{
  "num_hidden_layers": 13,
  "hidden_size": 256,
  "num_attention_heads": 12,
  "num_key_value_heads": 12,
  "head_dim": 32,
  "intermediate_size": 1024,
  "vocab_size": 2048,
  "hidden_act": "gelu",
  "norm": "layernorm",
  "norm_place": "pre",
  "norm_eps": 1e-06,
  "positions": "rope",
  "rope_theta": 12100.0,
  "rope_fraction": 0.25,
  "qk_norm": false,
  "attn_scale": 0.177,
  "bias": "all",
  "tie_word_embeddings": false,
  "parallel_block": false,
  "init": "normal",
  "init_std_qkv": 0.0265,
  "init_std_o": 0.0,
  "init_std_up": 0.0265,
  "init_std_down": 0.0,
  "optimizer": "adamw",
  "learning_rate": 0.00135,
  "lr_mult_o": 1.67,
  "beta1": 0.95,
  "beta2": 0.95,
  "lr_head": 0.00436,
  "warmup_steps": 241,
  "schedule": "wsd",
  "decay_fraction": 0.797,
  "decay_shape": "linear",
  "final_lr_fraction": 0.1,
  "batch_tokens": [32768, 65536, 98304],
  "max_seq_len": 128,
  "doc_mask": true,
  "train_tokens": 832800000,
  "max_steps": 13162,
  "dataset": "wikipedia_en"
}
Each number is 128 + 24 x the weight over its row's rms, rounded and kept within 0 to 255. Layers, rows and columns count from 0. Numbers have three digits each. The size before them is the row's rms in percent of the matrix's.

# layer 10 MLP up, 1024x256, rms 0.127, rows 932-981, columns 128-191
104:140133148121157180149111103129140128157085117122101158110133129146132126127108130099175131163164059122124165086100133100112128126100119155127091148102104108151118129152081112115151133136139101
100:125150103123135152112131116148150084151104127111142120097122175094104128087079117137105106146114097150137125090138135121149104156144139139163077106152147130130100098150165142108105157119118090
092:113082108150141165119139130119131125140095103120137166146111141158161108175118180116103137113130147105107080120157128137116141145148056140120146082129131122136149143112138133081089149102120131
103:101139101122135108111131097144114057103126118110092165127181129135090108169121130139124173179119147084131147141124150156142123124119124141162108081127111123138171123100094091130114122168160162
094:102153143095124115081125123129153141148115130094142140148098125142137120123127100126093098128134109098120082155138114106070131127135112127127121114114094193084151125076125145087147141131121089
093:119089149134086133109109121166138134121114136101149183093125132152147135144113163158106151112139079140112120131140121159109129162102131114117137101164069164131121145133128131152103146141122122
099:118148134126108165145081105153138132108106143094110103067135173095134129149150106130171151155088096106127141105159085143133088133126110120142074128114119123084157107131134164130116144139142096
101:121117141135101099116123117183167114094137143080135148114122115126157143150094104119106122121148102081084094155151136173085130137151092096106120122153086151146132151130144100126161131118085121
093:148083121110130176198156091133105163113130085178130129147139157119101092092115127128162157124120136120155135110107091128137133160102143112148100105156141148129144072135129146097092134149164148
096:130104101165127154134088070118165154133157149111083156117097154093196122095088116163143162134152129142119149139126132145176102138141118078139136072103094137149110089123160128144093132166128155
108:151127099158140156085113126157175115114144153150132122107099140149131103138176136129124095080158131151096107139126125118159154106114115146121134151163135080130157123139136091123145157110128132
106:088115092129094123108150141114134127127164115116157173143108134085182131159168141121151106138126134182099115112110154123113122135105145111121122057106117083190147102124144133141119125119169129
102:137137111136117128135105133141151119084144128156150100110103117152166109127108124120138148128089157120098089149157124116184113145099097118147153145101172153155167126140142127122084154126105119
102:115154170133083141123145149113117083090117096162127117104159134160141123141121175142078130094145128158169099151136148140129151129100131151104106141104145121198149124140138119110136163120149129
095:095121161102100097093124161070108123086105096163100125119156118126133118169149162135155093133135084116150147120118154145135105135155097099145118110132151187134160108141092128125119099149134112
098:137161170141100167116144139095083128128151097148141153089126110151125126143114170154102129140135078144120119128097139143159154118139108176124165118122124150100129097129146108092104094142136132
106:136124137136121131109138098148113159139138140106120157122126128110122125122126075128132107105146153113089135105148114117155106129122111129116126118173110155193117097115135109142158112144088154
097:130150164164130120122124153103157137102117133130138163127137153180118125122153100128110094122110106133108125108114100126163132127178113102115133152144146127135128151113125070147162104187142121
104:184134117161105132155138132152127114104127109123160134115150158103075117101157091110133132126154139154116135130116132136159105155159145110082113162168155112099126098143115075137115112136102119
104:096159137147121126108100150141163123089085090156104118092127166135122121112164119116126101113117125130143091141127141115101145161133125093102118108115127144158152143102115117097138133095101128
094:135146109154120137118087111133172121133151154156109122135167103137149110138100133075167182113143116122148120064149106149129128134112117119162127132132098146121153123115100120117141121071158111
102:139119140114133169077138143123124131176137101153136166117125117133180100127154118169130159097095122116153166127096123082160151159103118110179139092134140136118143089113086137060124134122111095
099:144137135174102123160094124140123119130140115128115114138148139107108108134087146178092145100104127120124149121104100143146117164103147108108108118132121145162126116177131104125074117137115121
102:136101151107090127136137112143110114151104113101151123142154139168112138130139131126093107132146120102104126112147171115098095140127127161096134074112121128137126085150165099171127088156148124
102:150148181124109096136127086158101131116138096144152119132107113135146134098192100169123074117127128114154157140132128098130150144150139104125113125150124128142166064085112126129161136135145094
090:150153127134103142115089171146081174146141133128100118149162105142153116099157119195122106131109178109131160081124109149148121144114135166112142112157126137135116098111140135134101147126128149
095:139166143128125142128100118135104124157124139099126083130119101154134131160105132135117176140137095127111142108161129151130133127116120110137158129113085167112116097112171108123138145089112096
098:127136131122114134122129123174117104126133133157127102104133165144089135120198099133145120172170125119085142087123139147096131122120106133118137164156103152094205148122113112141140102104113110
106:122145154110125145109135123123162128100130130130163122144146178094153131145157147131126124113120096125124138150087112132050127156128074104123110059153102144135134155145151099132144108124137137
103:171144128178124118111136082182145122146117111144101102167124094145131106117131140184179176145113105111095135112122128135150096150096079173145127141100111102111135119146127109079138172103148089
098:150153154153105118143112107110136072117125146126175158090137118131073106138142145152146152117128129126119124092070140122130151138071124109127144089153095129168115126124161106118131131101117159
098:091111141103124130138160132155120102153120129154156144128120125126129110108103133140100106125086152137108141123129119123100117144080109112162096103153111104119095141143173132121108127133134109
101:147100134170137090116094129144150091108148123124086133170165162123129101111117112141109113104116100118085114139109146134152148131163147114148106143121118106132154127146117136159108166136158113
109:090110133160134105118142131163118140131069113179160152167103108174136110092179155155152152107132159159079146130109163163122126129124120155110114154178091142156146102143144134120108095103091095
103:134109123142132145119134126083132101109113109173153135108146112139168125137084128132126140112121099124116117122148155151119161151072146107117107167122169096125145125099095152132113127109163126
097:139160173127120173128156112139112175121120083139135117114152129156142132150122064149100165138119105108129140151128151118085132137129110157139125129118149121161123131107133151114126124150122069
094:116141168102145146115104154189134136114159116122140148168144136136133110102094142164107137130114146125156113139078179125121134142175083105160126107162116137127106133146133096114129123109150140
111:123153139119107138134076114146134133081081134143090116176130114134109118125148133122134178053136137135086115165135166140126160174108085121132098110098139114115146125128136109167125126139130123
100:144191150114120126116131101120136146172129147145123180111099119111078092141148110079112131163110096162120104109140124133164079141114101102149126147117103159122106158111126114098115115136134171
097:154163120150117106103108126132135158130160108106112159142133136111120114138098169155053189143146091128112109098099136118138131136100126099114128084125105126137153142198078090121114158142160118
091:153108124128115178129138096162088135144116080166123136145164082141111064129116165146149198126142156133156146117144107136140142143111141160169139122084076132124144120144097123117142122112113146
102:171122094163083124115134117166155159131094144145176127117073091107178108114119154124155114132117085114091129102153128116146178157114150115115123143104135120127163103122107078181113104132127167
099:144132132132127125116142130168157169145085063100143146176138104140157134089101129142088162147119145093110133164147149118117155126128129133126136137149135131158160134125152145144110103137133120
102:146122119162118134093122099125177119135130140100164149105118118107159132140121104127158133141120157153099103136138122141117090134134134142120126122108162100134137093138123127106115150152134118
100:138132124128118117119120126136126124122145141071143132133148137142130088158097122119141141103116122128111111132130117140143120150110085181163102157109118185127133088113093074141140142113158130
110:113154148133115148101157094141140179117101136135109139115126069111153118096124142094113148165200116113091117096111129148126124131082137116105083126124108164141105112124139120144103145112159101
104:167135107126102141111103132097113141135153077133095156117092134063115127104112142150124110086159145140099160138154141126139097125117104135119124128129168151180119111138139138130148147141174128
100:092147102154149136135120096115157092111100141125110120194183127132153134088105152128119139132099102131112156078107119107145169124120139127173091151151110107173115140157109119133133114141179112
105:171117121128141130149082091114158108131133132161170174126174162096114133119122144092106134179101084181096137091108155125151134126127116152133122141139134141111099125132131116130132128190162127
111:083159113151164124083101093110168148102125148087113135092113136156153099108152142105100105110141110110139122100119169090138161146195101112087066149164105151125119104112143110170134107120150138
# layer 10 MLP down (transposed), 1024x256, rms 0.125, rows 932-981, columns 128-191
114:136139109131132125088125127109126108128157138112097134109098111095123126153126128085128126118079157108143081153112131116140136228126126114101120168146123145136138140141103118148129185156124117
101:143116133163134114107146103111155110116140120102101121137145107161111160147172143156125133132157134131119141159145090120155097102180141128098161131102126130136153094143156177110121114160159095
086:115130149140115129068126121118096125090137078127094120137145161120120189150123098125147156107134122126150100129106136166110126101159160173159168190134170134109102087150125161150103147136102114
103:092161132145090123142124111132133111140120138135119087114103134101177152154130113129133153137121125129108131183118152155117096045078144092096146167116123179156134103135147149126105102117134161
093:119079162100128105115111154141152150150160104168151141084125140120144158125182135104122119114106120125118143091149168109162158115113146134171103111126126055143107128145140122102108145101143127
090:148151134132146185083098129095152163118092148136097095134152098127168135110134118108099121120122135096123063162102129143124096146111117097127120157106138134150180136105135138113141108099135169
099:087110122130138149122172186176093090104121118149113134118127086102145099129116127127084114082170110104140112146098174122111134117136140173185127101139142081135105108153158104125114125111148154
099:133108132129159105116113121111138157117134165159111162133139124112138196127110138147089140117163093157122146079118154110121141080122131142126139116128117082071096116129116086124148087082157159
093:126121097133166075091111142082120135153167152117116121130098123131151151121133101130122112101079113118123121143148117179156161081135109116121156082081130115126120119138077141149118094118113141
093:103115116097120097128166112116140097122100109143145122175126106143129096122148156093071121163101132098163151156115115121115163085097118131145100136132167149147145150123119139071147165127095101
125:106113171127149120113093122108129121132107123097124110133130132127131101129105104144111108150150108114109196119130112122119123255111134155129117123096135156144096113142146134150110127123124121
105:150153077127164115125108135115146090116118145125098145126141128120109102157147108115109166088107088148141135132133124123132141112134135143147171149146125122147146129131176112096120144138107113
104:101132136110106092100113127093121132193120112151146115093125129110121126101126086144131138154115195123141102107145131136154155106116154116087096145123128103116153126137107111119161150159111119
101:137118144104173145179142142125092155112135106159135119134158099116145095125123132122146131113168086151108118087136136153121116133101111099122138143127146138151097087125113094139112120111203090
085:150132148152136142149141127159108122133107101119107103119132147124128103077104115124117149181113172163102123091091151100114130125120135166152139126141109089171153134145169149119121156116130182
098:145089125122135124159145094137159087122062141145138121130125126130154099095115103108107132087129119111139114154107143140139125153129149153144101109126136113150110118150145151120135076107152151
104:118110105125162111106111137124152109136114098152127100113137108094098125149093143156127134144106145115114125123134149116123122108172158084152088128089137143120181087125126103153103117107152115
091:120151136098103090121154111117122133148095140091145129135130147123122107161125114147150100116144130138128114127143155137127069117108170133164130138134144115131168127157162130127121149118119103
106:129137110129154066138146143119150131132128101140104098096117115090163127125098102132113084115128148124118156132118113159122119110117113105127102108138177096149140118143120139145145137156119144
109:126109149128134157130167144146085091122127138130113149112134125152102087111150103186141149137125121116138135100097117151104120199109096161141127115202096122129122099101149127154173136157115134
092:109117123112142121144145106102117088154125131121156096143116125124139156131161135185087145085155110131128105157093155136134139103131122100097144106119148137124101122088093153133082112164142128
106:141116134064094158111139060140118125101123128140098114104130149118113094116143169140163148158172120157117202159130146148132106141109125140130164110142118132092108145157094161087141132135134089
100:145138139147145092119138159159108156122116143146104132101114158115157131154109105159121117170178103131164190115081123143168120095099124126103136155077132100175127134151108138119162144142128102
100:086149154141147104147117106085164154107110105105136092127151141120136158166144098133170099117178162125093169116110149090124147160149131157156139159097117142136107146053197119172072133135112117
090:128104138132092134116115138116092133124120136139126161103094131116125144100100092121160145102159195145135133144081100156145151156121134137147135148140064128096142138132122157085167136149127136
089:105140141104162093097117124155115137110120138138134103153086177150121218102100122108099132152111093132137109121131142156162123049185115119116165127132118117113149132145118136127155107117125122
089:084113100095133125111139114121167114147093106150150135111156126103103129119137127136127095157093112093115158117118120120136144054111114197132146136127129096106094129120135119135066098127117123
095:111109106090142102108119137149148151123123177103108160154125114104127137076067115136166120130098089114148134166107118130139136101159126143143155112116112074145130131136131164122103116149082151
112:110128150156179135135133123155099099108152120154088169074141085121117146140180144121141142195096148112131081142104161125128154123102146139122189107112107069131147109160134117115096102162136136
107:091141152108150117152139101117129102122108171128125134147149087117127145123117104132134132103139143181137120164073154121108144096118152081167152129125151136172123130073125102108144127161178160
097:049125114133115148130123122147088147172069152132073110142132148158164143130188128126144137102121155143120146105126129161121144160143107161144138104156149135148113157117190121184136144121102135
096:092154158128131113076123113094110154114112105168125143087181157104140123098131108144124142099129106101086118148136089137124156125179117127087132124100086107147149117101118115135114154134160165
101:114169107125101145155119177142100117148131124140154132095099155152079154105209147122175123110106154117103105130121126163140116074156143150114130128156127138142132124132098133113146083116116129
110:131099138092126166129161117146126159151085133122120144124149156117108097125113122160182163125148122146144153109135155201112122186111106132126144129106115145088157134120088150107113115127136130
103:151143127113116131093139122136130110105143155124145119111141133125126147150141123124125110107130133125093165140133141161116092110107143123124148161096136131153173099097134127120114124173101142
096:140096128134136145149155171116118119155101132097129130122108142129163178081107101111155146143141100083177109140113098177164125082108091099109145122122165152099133161145135152108125152117101118
089:147120152083134112156105167123159149115111133146145110114107121148159126117153115115116129080116124138146133096083151158120131105169153147104138135112118106135154128140100148177111120086132109
115:104069152106144100103153148138128127146162110114137106112148124114178149157160102130103083093139142138159186141145099104126145159128114138145157119147094087121122135101128107131111135141101114
093:136125125126101142104142108136118144118120126131137093168181148092107099103125132139127166139131127126167136146116121120147153052122108094115128106119118113107134145153150106172105118132127121
094:137090149094136114155125165148107103119121118117114121140114122132110098123137123153151134143105168088134114131165141137120147135116108180125140152116111128126073102097134153146174132130123118
084:091137171162120100115118115111132108128107147080163125111118151121135162121156127115122085092117079142086078121131184122168127084159129116130131130149192121170103145101140151129120111178148136
102:188116142108137147119113143108135115094092084153110126154159091134133127096152112116144114122125163130112127137140076109123094090143154088123155114082121149164150135093123147105143131133171094
099:141157108142114160137123103164116100115133127093121097085106114122067163122110096161089103162134134119145123131108111119137112126114149118153142150121157158130150147134117161063142124133134117
108:150140133129170190153134128127124151122125129143123093112105093127120137125077129110112095167149096118100111149123075144140148039125140115138142176123116152088098141127109128137142087121150102
098:141092167079161164094091139149121134122127113150099117096131139112161148132179106109147151102129142131131151135152159131100140109144161092126140144141122146138151126161156078124103146151090137
131:109094121150138120114132122136124140141118153150148144139145151118142098123128129140160121132100115100112119176169142086134138255139120123130116125113128130123131179119126128131139122109126115
104:074115136151114141123168128120112093170134112106143118120150107107104115164100116139101113120145111113181142164148121113105123103141109167143144119137125127152129111124154092134112125078094147
103:103138142122097143126136143092067144196182099122096127130114123116099072183168131132112117078135097151151171137140129117121117142115146173113161113154144138112161143104143082161168112097151147
106:149120139174123157147157105127101099122129110098119087134146135109112093119084127152107163138186128137155086154124140119084108141127125109127111128139121188110127141139131140166103176097124131
117:150143126111154080100144130130128161105071150143128163106118116143121180131136142090134141146126122111095132129112114128129136055188145130132127152128156108172110121132102136143131138156101107